config = dict(
    num_attention_heads=2,
    head_dim=64,
    hidden_act='squared_relu',
    norm_eps=1e-07,
    rope_fraction=0.5,
    init_std_qkv=0.0394,
    init_std_down=0.00349,
    weight_decay=0.2,
    batch_tokens=[32768, 65536, 98304],
    max_seq_len=2048,
)
Each number is 500 + 25 x the weight over its row's rms, rounded and kept within 0 to 999. Layers, rows and columns count from 0. Numbers have three digits each. The size before them is the row's rms in percent of the matrix's.

# down: layer 11 MLP down (transposed), 1280x320, rms 0.0768, rows 350-387, columns 240-319
# up: layer 11 MLP up, 1280x320, rms 0.0814, rows 351-388, columns 240-319
down350 101:526476480491511506469530472517535483454493520485512507507502486515521497487552493507502514476465487511513529490570491541489468530478507488487542551532539544496475497502513504529499444474501515457486534499487469462494536484510478500491493539
up351 104:495503539517517493442473481487494497502453491510426487501525492478540511510462491478508498498496455524504463504511512487494504538497546513469514498523497483477494543471495532478493465526475491549480449500510487489554523478478514511502535517
down351 102:510525536484560556478501484459531523501498517530485482498523495486497503481472480457521465504503437533516518478492532452498489511496539536498489515536501480506508500488489492488461481512518489495503473514501507497517505499490501487526469534
up352 104:482508532507504509487492497514464502528485509521488523487448500508521575499493501490497563516529477520468520436478506493502499497480487494505514490461487496488546510523502544514512491519510520529506502515513456486494471525490503507509488483
down352 101:480437457548492532521489537522512470515520526517517521464488505498476531500511502509492515471481525473457515482504497471520463508461491453478521527499471488510474491509494507487489461480496540504483494474483543454539504486504434526505497515
up353 106:544518506453467486517491496508490484505484488493467454522512523508497514505435507449494494488516472476500499536499536488485511527533521506520542496497517489520502510476516533493496514497554499496521453466520481493490514492512530503484534489
down353 101:504519472526498460495515478472459468520529519483488453492480579519484493479513487510525502471495485500527484520516489462448504510512492509489496476487473517541479513499517481536502466483495492472540508562489543444523510517488501494474492483
up354 101:482474493550530501473502512497493532521475460533523488501518523520544538529479508525478525484541507509499465518494480463488500514501512505517545469482515462511466470516525517493511560493492488532493518469510520462486508534471545546512514472
down354 103:520443476544453516563532483475527507499459492491481524511534517505529485484537501471518499494526474513497536484487478531565536510501525534472468464473521569525515455450450492559507505507545534430528471472516456523489501493480498517547546514
up355 100:491497522468518502481497457478483462505517508506504467452513496455544486524508536450510494502543489482484493503529509475442474505532536523478514481547504482555507492484474502497496480449460512493531471518488483540521528490497525551449516491
down355 101:540501490476494527436513491522529438501503470537543506491507482486515529535481508465489474482527505517520531469510509524459505485542500513508449509472534517545503497528489521479464479526464480481479486594512554490462501539519531528526533503
up356 111:466479465487462456490540510527525484447472507502501495492519484511459499511422496506565481516514522501519517541533501442526485530522533484466540534496518506526498475461524516543521479568478542482527544527494511511537603526493519485478503498
down356 112:511484478485512487495467466544487527517512508532525480470487503512483537463505495509552474500496509505548492454487493556538485529482507528505474491458462512518441439541464530527486508471501526518518467519462479493431510514474503466516534516
up357 095:504474490502494439467519501513473466462492496503473437497509491522498541540498453520495483510521503475520489476488484466498495516530501495459518525508524522524492525499505490443499462470483481466512526520498504490486518497498458476471502467
down357 098:486466496491479515518486513523501479468480437485502506466455499460419513539550481508498513520498538531492509513552518488493557475522524493568506497466473545548496503509503515493459542543493490489483455512488530494481506470446489520507495516
up358 045:496528454471550511490524482501481501452470475464474489500483507499488522545483496500522498487502503505483512496504517484507500500520496506478501521520492521535488502509530531520594536493511485519508452482521489471583518488468493527485509499
down358 034:501486522481499520521576473509549553507525506491526525525496569501532515545467486560512506533521511507492528484512485519527468476503484481463497506548511506565530519480490513541529525532458486451483503449499452473500488474480509470498463528
up359 087:502504500508506488494494520529481499516494511471519517496489501495474513521482511509501563495498526457503504547508520477461477482485535517496506486491477503528513477466502528482534505483502508510488490525539507490473536514482493529521497493
down359 090:460535507493472465506502551520496471535511517518488455484500515500508489504498519485489497509525501481486541506498506548530482524489521490520542482495518550515544514512506497496484516494508489489512513514484461491516492489500497491510523519
up360 109:486519505504469477474547503506487526519473457496480477498518525521494463528466489518482455521496534493492489520530515485485427486509509524472537564536484458479479485479458508489515492526555494512469459533556529547505499446444496510494517470
down360 101:484502464514486504457499519505533506488538496523507490492508490468504442500491506521483498512444555506500457504531449504466477475528496521494498521504490493525465475469445481514522517522514482511501473552511478495489485487493479488559490540
up361 090:522525457549487497480507463485466489512489524470495494473498516540484539533447465479539498542497493487508533521506542478536464505543517510519513539520498489488474530486485475551534507490513480498486485493488491549508550436488466492533529459
down361 101:516518504499471514501521478513478505562457577535498457514496488471496530520474512453534469524460514516492489501549493489514484507504479508519487512500456496491513491480484507477485473513512510532435497533498517526477491512465498530499496485
up362 104:485521531513523444521507464486483460468461499505477500498519485531549503547506471513490514516505479506504481493485514496539490506483506490488568494506483459491465515473521512496531528493511483459480515560460525564541498490469482519534487500
down362 103:497529452503522458524499503524512480506510487469530505497492530473519525483536496500465500484492480486513481507487514515568491465477530490523510475512514481503548552530541488497517497529507520490525481511458469503480512513513517521457485469
up363 092:534546519511506505501463538471482535505487428504521521510481491550513492497502469514510523508473543513502526489486522477492488515478523526495487502557509468493491517459504491495513540506518523483471520505523549504521493520492491538547486503
down363 095:510519502490515521502528487529527488518525494523520516477524510504506470498474544504514510481531489486443536513557535476497530498507534518504522470542533533500519532507483492457493490505516521486456481489514501529522487465527539505513521525
up364 099:553530488506506448546465542509539510482507529499500492469485525487517503479488496507490537519501478430487462536506467509518468508500475506519491482503458489548497549465526488501554472482500492478481528511487481482521540481494510503501504465
down364 099:455489497488522531505500512499463491553508505514527520512473491520521501445457501505506538487477546494514528555508496503504499480494509490523513496496531509486490542475475527533477500455469458473467505508501501474505498494502539496519457503
up365 105:506481489506457509505507509489482503484526490495508524476518516517482516505545505494507484484514504490521465494518528489493510513536467445474498476529498461514465497501493492516519501504549562529486493493475517471532482514440472489478511494
down365 105:559474471508491482499497524508537527506515531519518494478499500440533495485554502492493497490546492487492498548474480496515491476491495467482507518492525479556557487540498503465526508533451519488484522514491476493471513526501506470533475508
up366 051:520496503501516496457478488512499530488519502526479476502490511546499507509487491515518521512516512459476519506511491475523462512503469513428505531506512497526496515468512527494562518516513527508471497514498495489501512495489474549491503489
down366 048:502513461572553515503498480558477483576492507508494505510482513533456493516455538495493506467476517491501497518474504539508523473502482548483507527492516543506501472526498505514489447515522485520505472461486485515517525513491491526533498487
up367 091:521482494491484462490550479481525502503504498490517505531494469504526528513474464501479502486462447484528493490485504497473492511488545505525526553534549502483479521460490528506512527543523524485445505479524517512518481476489509536506500514
down367 099:471490491492497503483517529529481456543500499503465533533511520533488490526491489505562526512511455492534486463505466513481489468490487476500511514514514538524535490473471503496526484516488521477496519477493453498467479480442489508523486503
up368 041:497525556480531497521517479495494525487481468480516485463520507497487532546478494505506485492517511462450511491496520510526496529489508507487470526510469502531526521491483490486557528492474522507523522481531500491503479489458499497503522458
down368 032:458547512472523491493508508501509499503521486504499500476548483526482512506488507473523506498552515548536518497565504520528474524497508463501482498506499488480476479506507521513500487491504519520507486504508511508489528540467503510511518486
up369 094:509488494552493501513484499502451489449493504489489512435492512504513492500502509508504462486498490486449531516513492500474476500487514533442462493504506509510518501537485526482504514494524534495454518490487510482515491478490553510504486461
down369 095:547509498500473535464464510470499505494510460531486463510531511478485489494492485500508459554463491492544457456508480456496527498493496476482535523517518496547468473459519475484467475484516444502505498508502498513458481523515513532502524483
up370 117:487509499515526416532483481460495482503497507498548524502470503498505517514477488509494507475504462494514529478532506513495493495514479475467467526485518517520506468457494493491505485501473469450486530513462471492487509514478470506535534473
down370 111:474477474546531482523467455473505466517522519457497511541524482515520543463498516515470483466515532486510503542509517511496569463491519466477531501506515488520535491537515529494473505521534513475537462537512516483512514453506492519509494496
up371 092:524494489485519478484497536496525492507467461510525468472552479493473519490485465512493493432469473514470493452544499497480469502524518474511492492485467533504458482490504513490531514465470503485482512490518525501496483484486487500491493473
down371 096:526498472498525497460505496493514509484498470523498499479479478483556505516529537504512499493527494491480510483495471497507531472469487504493508487510479528510495544496506513478476451506496506542518454486479520476520475482497499499491495505
up372 097:564502500513540502518484512502515508516465493476508514535472459544462502483495487505544490512515468459487540546478520441487467500494479526527489514478486456488465489501514510514501451506486586469520524512453553489505526540462515486490485501
down372 097:516552506525509534521505495511497478536510470508493489487514501511493520470515518493500490492537484545453523486532507480470486509495502554512495475515530516498537462491475504458484497488507508489497472513451467477464466506509539469510512540
up373 100:479490450484468512510478495500512522510495499497521506521475461512535483537522532541510508493488525481494488475501520511485511541512436546498547505484490504495493524517500480506524481480511496525483512492478465516522485476485506522478501492
down373 098:480516473491493495517511520504487570514509498459463494499544549501526470530498483491468528477491492495552523511514532552501536505494464531522437538536514498485486524487512508539509447489472495509477482550456500482487494501463490519516496488
up374 105:523493507480517510556576516500505517485512447520550506471473463526516469469516461520509485486484473530538510464499520476497495520503498511446478511495534520502527501537510507515524510480549468481434538461476460466507488512471493533509509526
down374 105:525525495556510502511531536486510491493513421498521530477506505527498497514475504514515501529486488494467496455533456480498500503473475440493530472485502492529513493502497512496506530498541527520501486500512492515534473477509508482550529507
up375 109:495467513507537498514506457519478484468465455492484469494518533528510476536480528499521511503484497488489528533523527483481448510519539493460548558532485472523496509465513502494526531528500517493474492504546536465509483500457507555484490411
down375 105:505488489483489525509460463507504479487481488498526475454502511516528477481517466479445497503439466512471511519481489500465509488506456496500510456523555544508534489456500521497513472484516499531483501485524491465485476523493496521486470505
up376 102:501506523505487480431460501522471519480480497515547455461486488506510503503492450523481428438473500520480459464453504503512477514491480535455525533479450466547526502470495496469492578526459536507500516497536496464524512472487508499522497475
down376 102:502535486502493488528480487521468492483508492520528517483465504505493499482472472477517455496540507533490461471516488531502500513451505518531473509505461513439472491441516478489482491496495487440507494532487513474459484474505481526489502502
up377 105:502543529533539507441480478498477455510510487486500439516461500515445490517515515549484475525497499489483515488503479497519498489496539546505480544486468447539520503515459477525511531483472531498523518471485498492471470470496525488458519506
down377 104:473512527483521540473529476453534506515512463525487459486514523492485502483501486522481497550485487443518552504517496494507435476484493523469509491499525505503492504499476496511536512512472492494484485494464542453521460502477529490524490479
up378 107:474551474486487481482499498484496529471529521484504451488511503499459504472477467511537478492470458500489514494514483482465459489516484475445489515530502486515515487505506553466563529511493485492500500511533513492476525422503501482501547478
down378 111:493487492508515430538546508482494488519450510476519467495501555497513525519485530525468490499531512465478487504511498468494518425494477492493495510482515486553560501441534480457539508498471498525518492450483503518489508482528506498516494504
up379 101:548536482496473545529493500467489470479503488501508459521505468520511528525524513517493477472462466506480525474469543499492508563526492537510490486469480478519513517510532501496519571508487485507500487447479498462488528485507513539462531491
down379 102:486514508479500510491502519525495458506521524504473515465452526493460469525542500484501469515535487453488476515505524519488497500495482467505471513501495477549489545483498548495524503511477510491484521525421478492498508422529533468483513481
up380 105:502526505497491483485475482515549548519481475494481513493467532540503484528477560504485520508529483509528522517537533516503503494554475486466532541483474509551494501523488567525516487520510537465496502509491481484504491511478478536497544493
down380 106:528512508524442474492477536492517461514507493539522488491534482501507532500489543527531462500485461520468529480517478522528573471531550532490499484479485487535479494476536509504479485523497478514510496464504481464519491541551486516496531528
up381 108:473510532506538485520526522488483452469500504487477516506505493529503507509512524508521485487437483475449477550489453448542489505481514494503504498540467475509509526469506516455519498510514498516495537506467482481527511497491493513496532473
down381 111:543482503481529538491502514509512497483514484539530509461489443486482499531552506511516537480464480500471475466494493475499472520473489495515499544504535492506512487524506514501457507502542492420501510540480559515536506523511503497506506487
up382 102:512524473490501506502493507527510538472515498513481513532465514537487499520482524509546508522541494513507522554498460509518511473476470533457545523548440528472530477485497487458497486550461492509489462435525535508488511457502480501461537487
down382 100:529498509482463469501484545477503479505504438493541505494476462482503452515467481496461523535498513487492515504475460494424506532514487501468482503466483507521484514522497513498495522523490515479530505518455459501496475508460521502497512522
up383 093:504521518510515490571486564540484514488519498482510513483475518502520484490509518503492565539528461489484471488452533497493479518508431549485450506487551495503502464518473541520514480457507523498472504513490510512534507460484503540467560477
down383 095:478505479513469486471506512530490447530493489500507486483519512514469548552467510518514529506493483543472530470458533480506490497541490477497518483482515536516489472453520531536488486470460546516556533504550533508530527498519510537519506478
up384 098:460537525534519521505502499562486537518475487500497475478505466531511501499490483452509482484498545443472548558516474490526483505511552491474501541519491490508497493466511540474512505494479537534526511470540496506499514442487498488535506474
down384 099:493482490496500521485462538516545506488481507507539496463508501488536497455518438542487488467479480476496489491513502496441537492489526525523514488546540513499516483491472506517513525547492539492473486460484492503518546502475443504485507504
up385 099:523502450506476534510524506521486508486508515459499493458508466495510500467512498490517462476505477502485478489522443467520481480484506528467480495491491561544527481449483524523526531494533523473503486508487511498468478501489510505467585479
down385 099:516469540478521483507503477477536515553522507478503461524480512530474444527498504507493558505488493518502517515518505480482477526530515473470484494505491497505476465494511486501460488511498519507536491541510523506457513467482500513473457552
up386 110:522466504476541468509492527488460531510503508518527460494494503495479543491448493511522530485468495471477480534545502466475488508547477458474478526523473522521496506495564520449516499502503481509462468494500495481528441479465515486510498484
down386 108:463535525451473545516505459507519523576504474470499478494506534504471514484507437494507454477472476494499516532539507488521521458507506500489542503473494505488511521498448564499502553470488500460478512507491498500493503541499481510493465512
up387 112:556522519501529502446517516465468495507449506508505502490494457501491485514468476490501513443527503503476495502504532506509461480494459480450484483465490522511468498536489549468536507535504504501450491518546509481504470463494452520492501540
down387 107:484494502506490517530493516498496510497493494460524536480512538498478488496501486480495461456503534454518522405553499515474529492522504452527460484455528492500516485508503479540509443512514480496497467493493521520550535517497516531491537529
up388 092:453508493480518477507558537545525527488517514529527536526482526484517526504481491525492591463560507519468489518489462497521520508486522535484562509476531505545476498484474494531502503502504511537467509520504507505487476471499498531508561488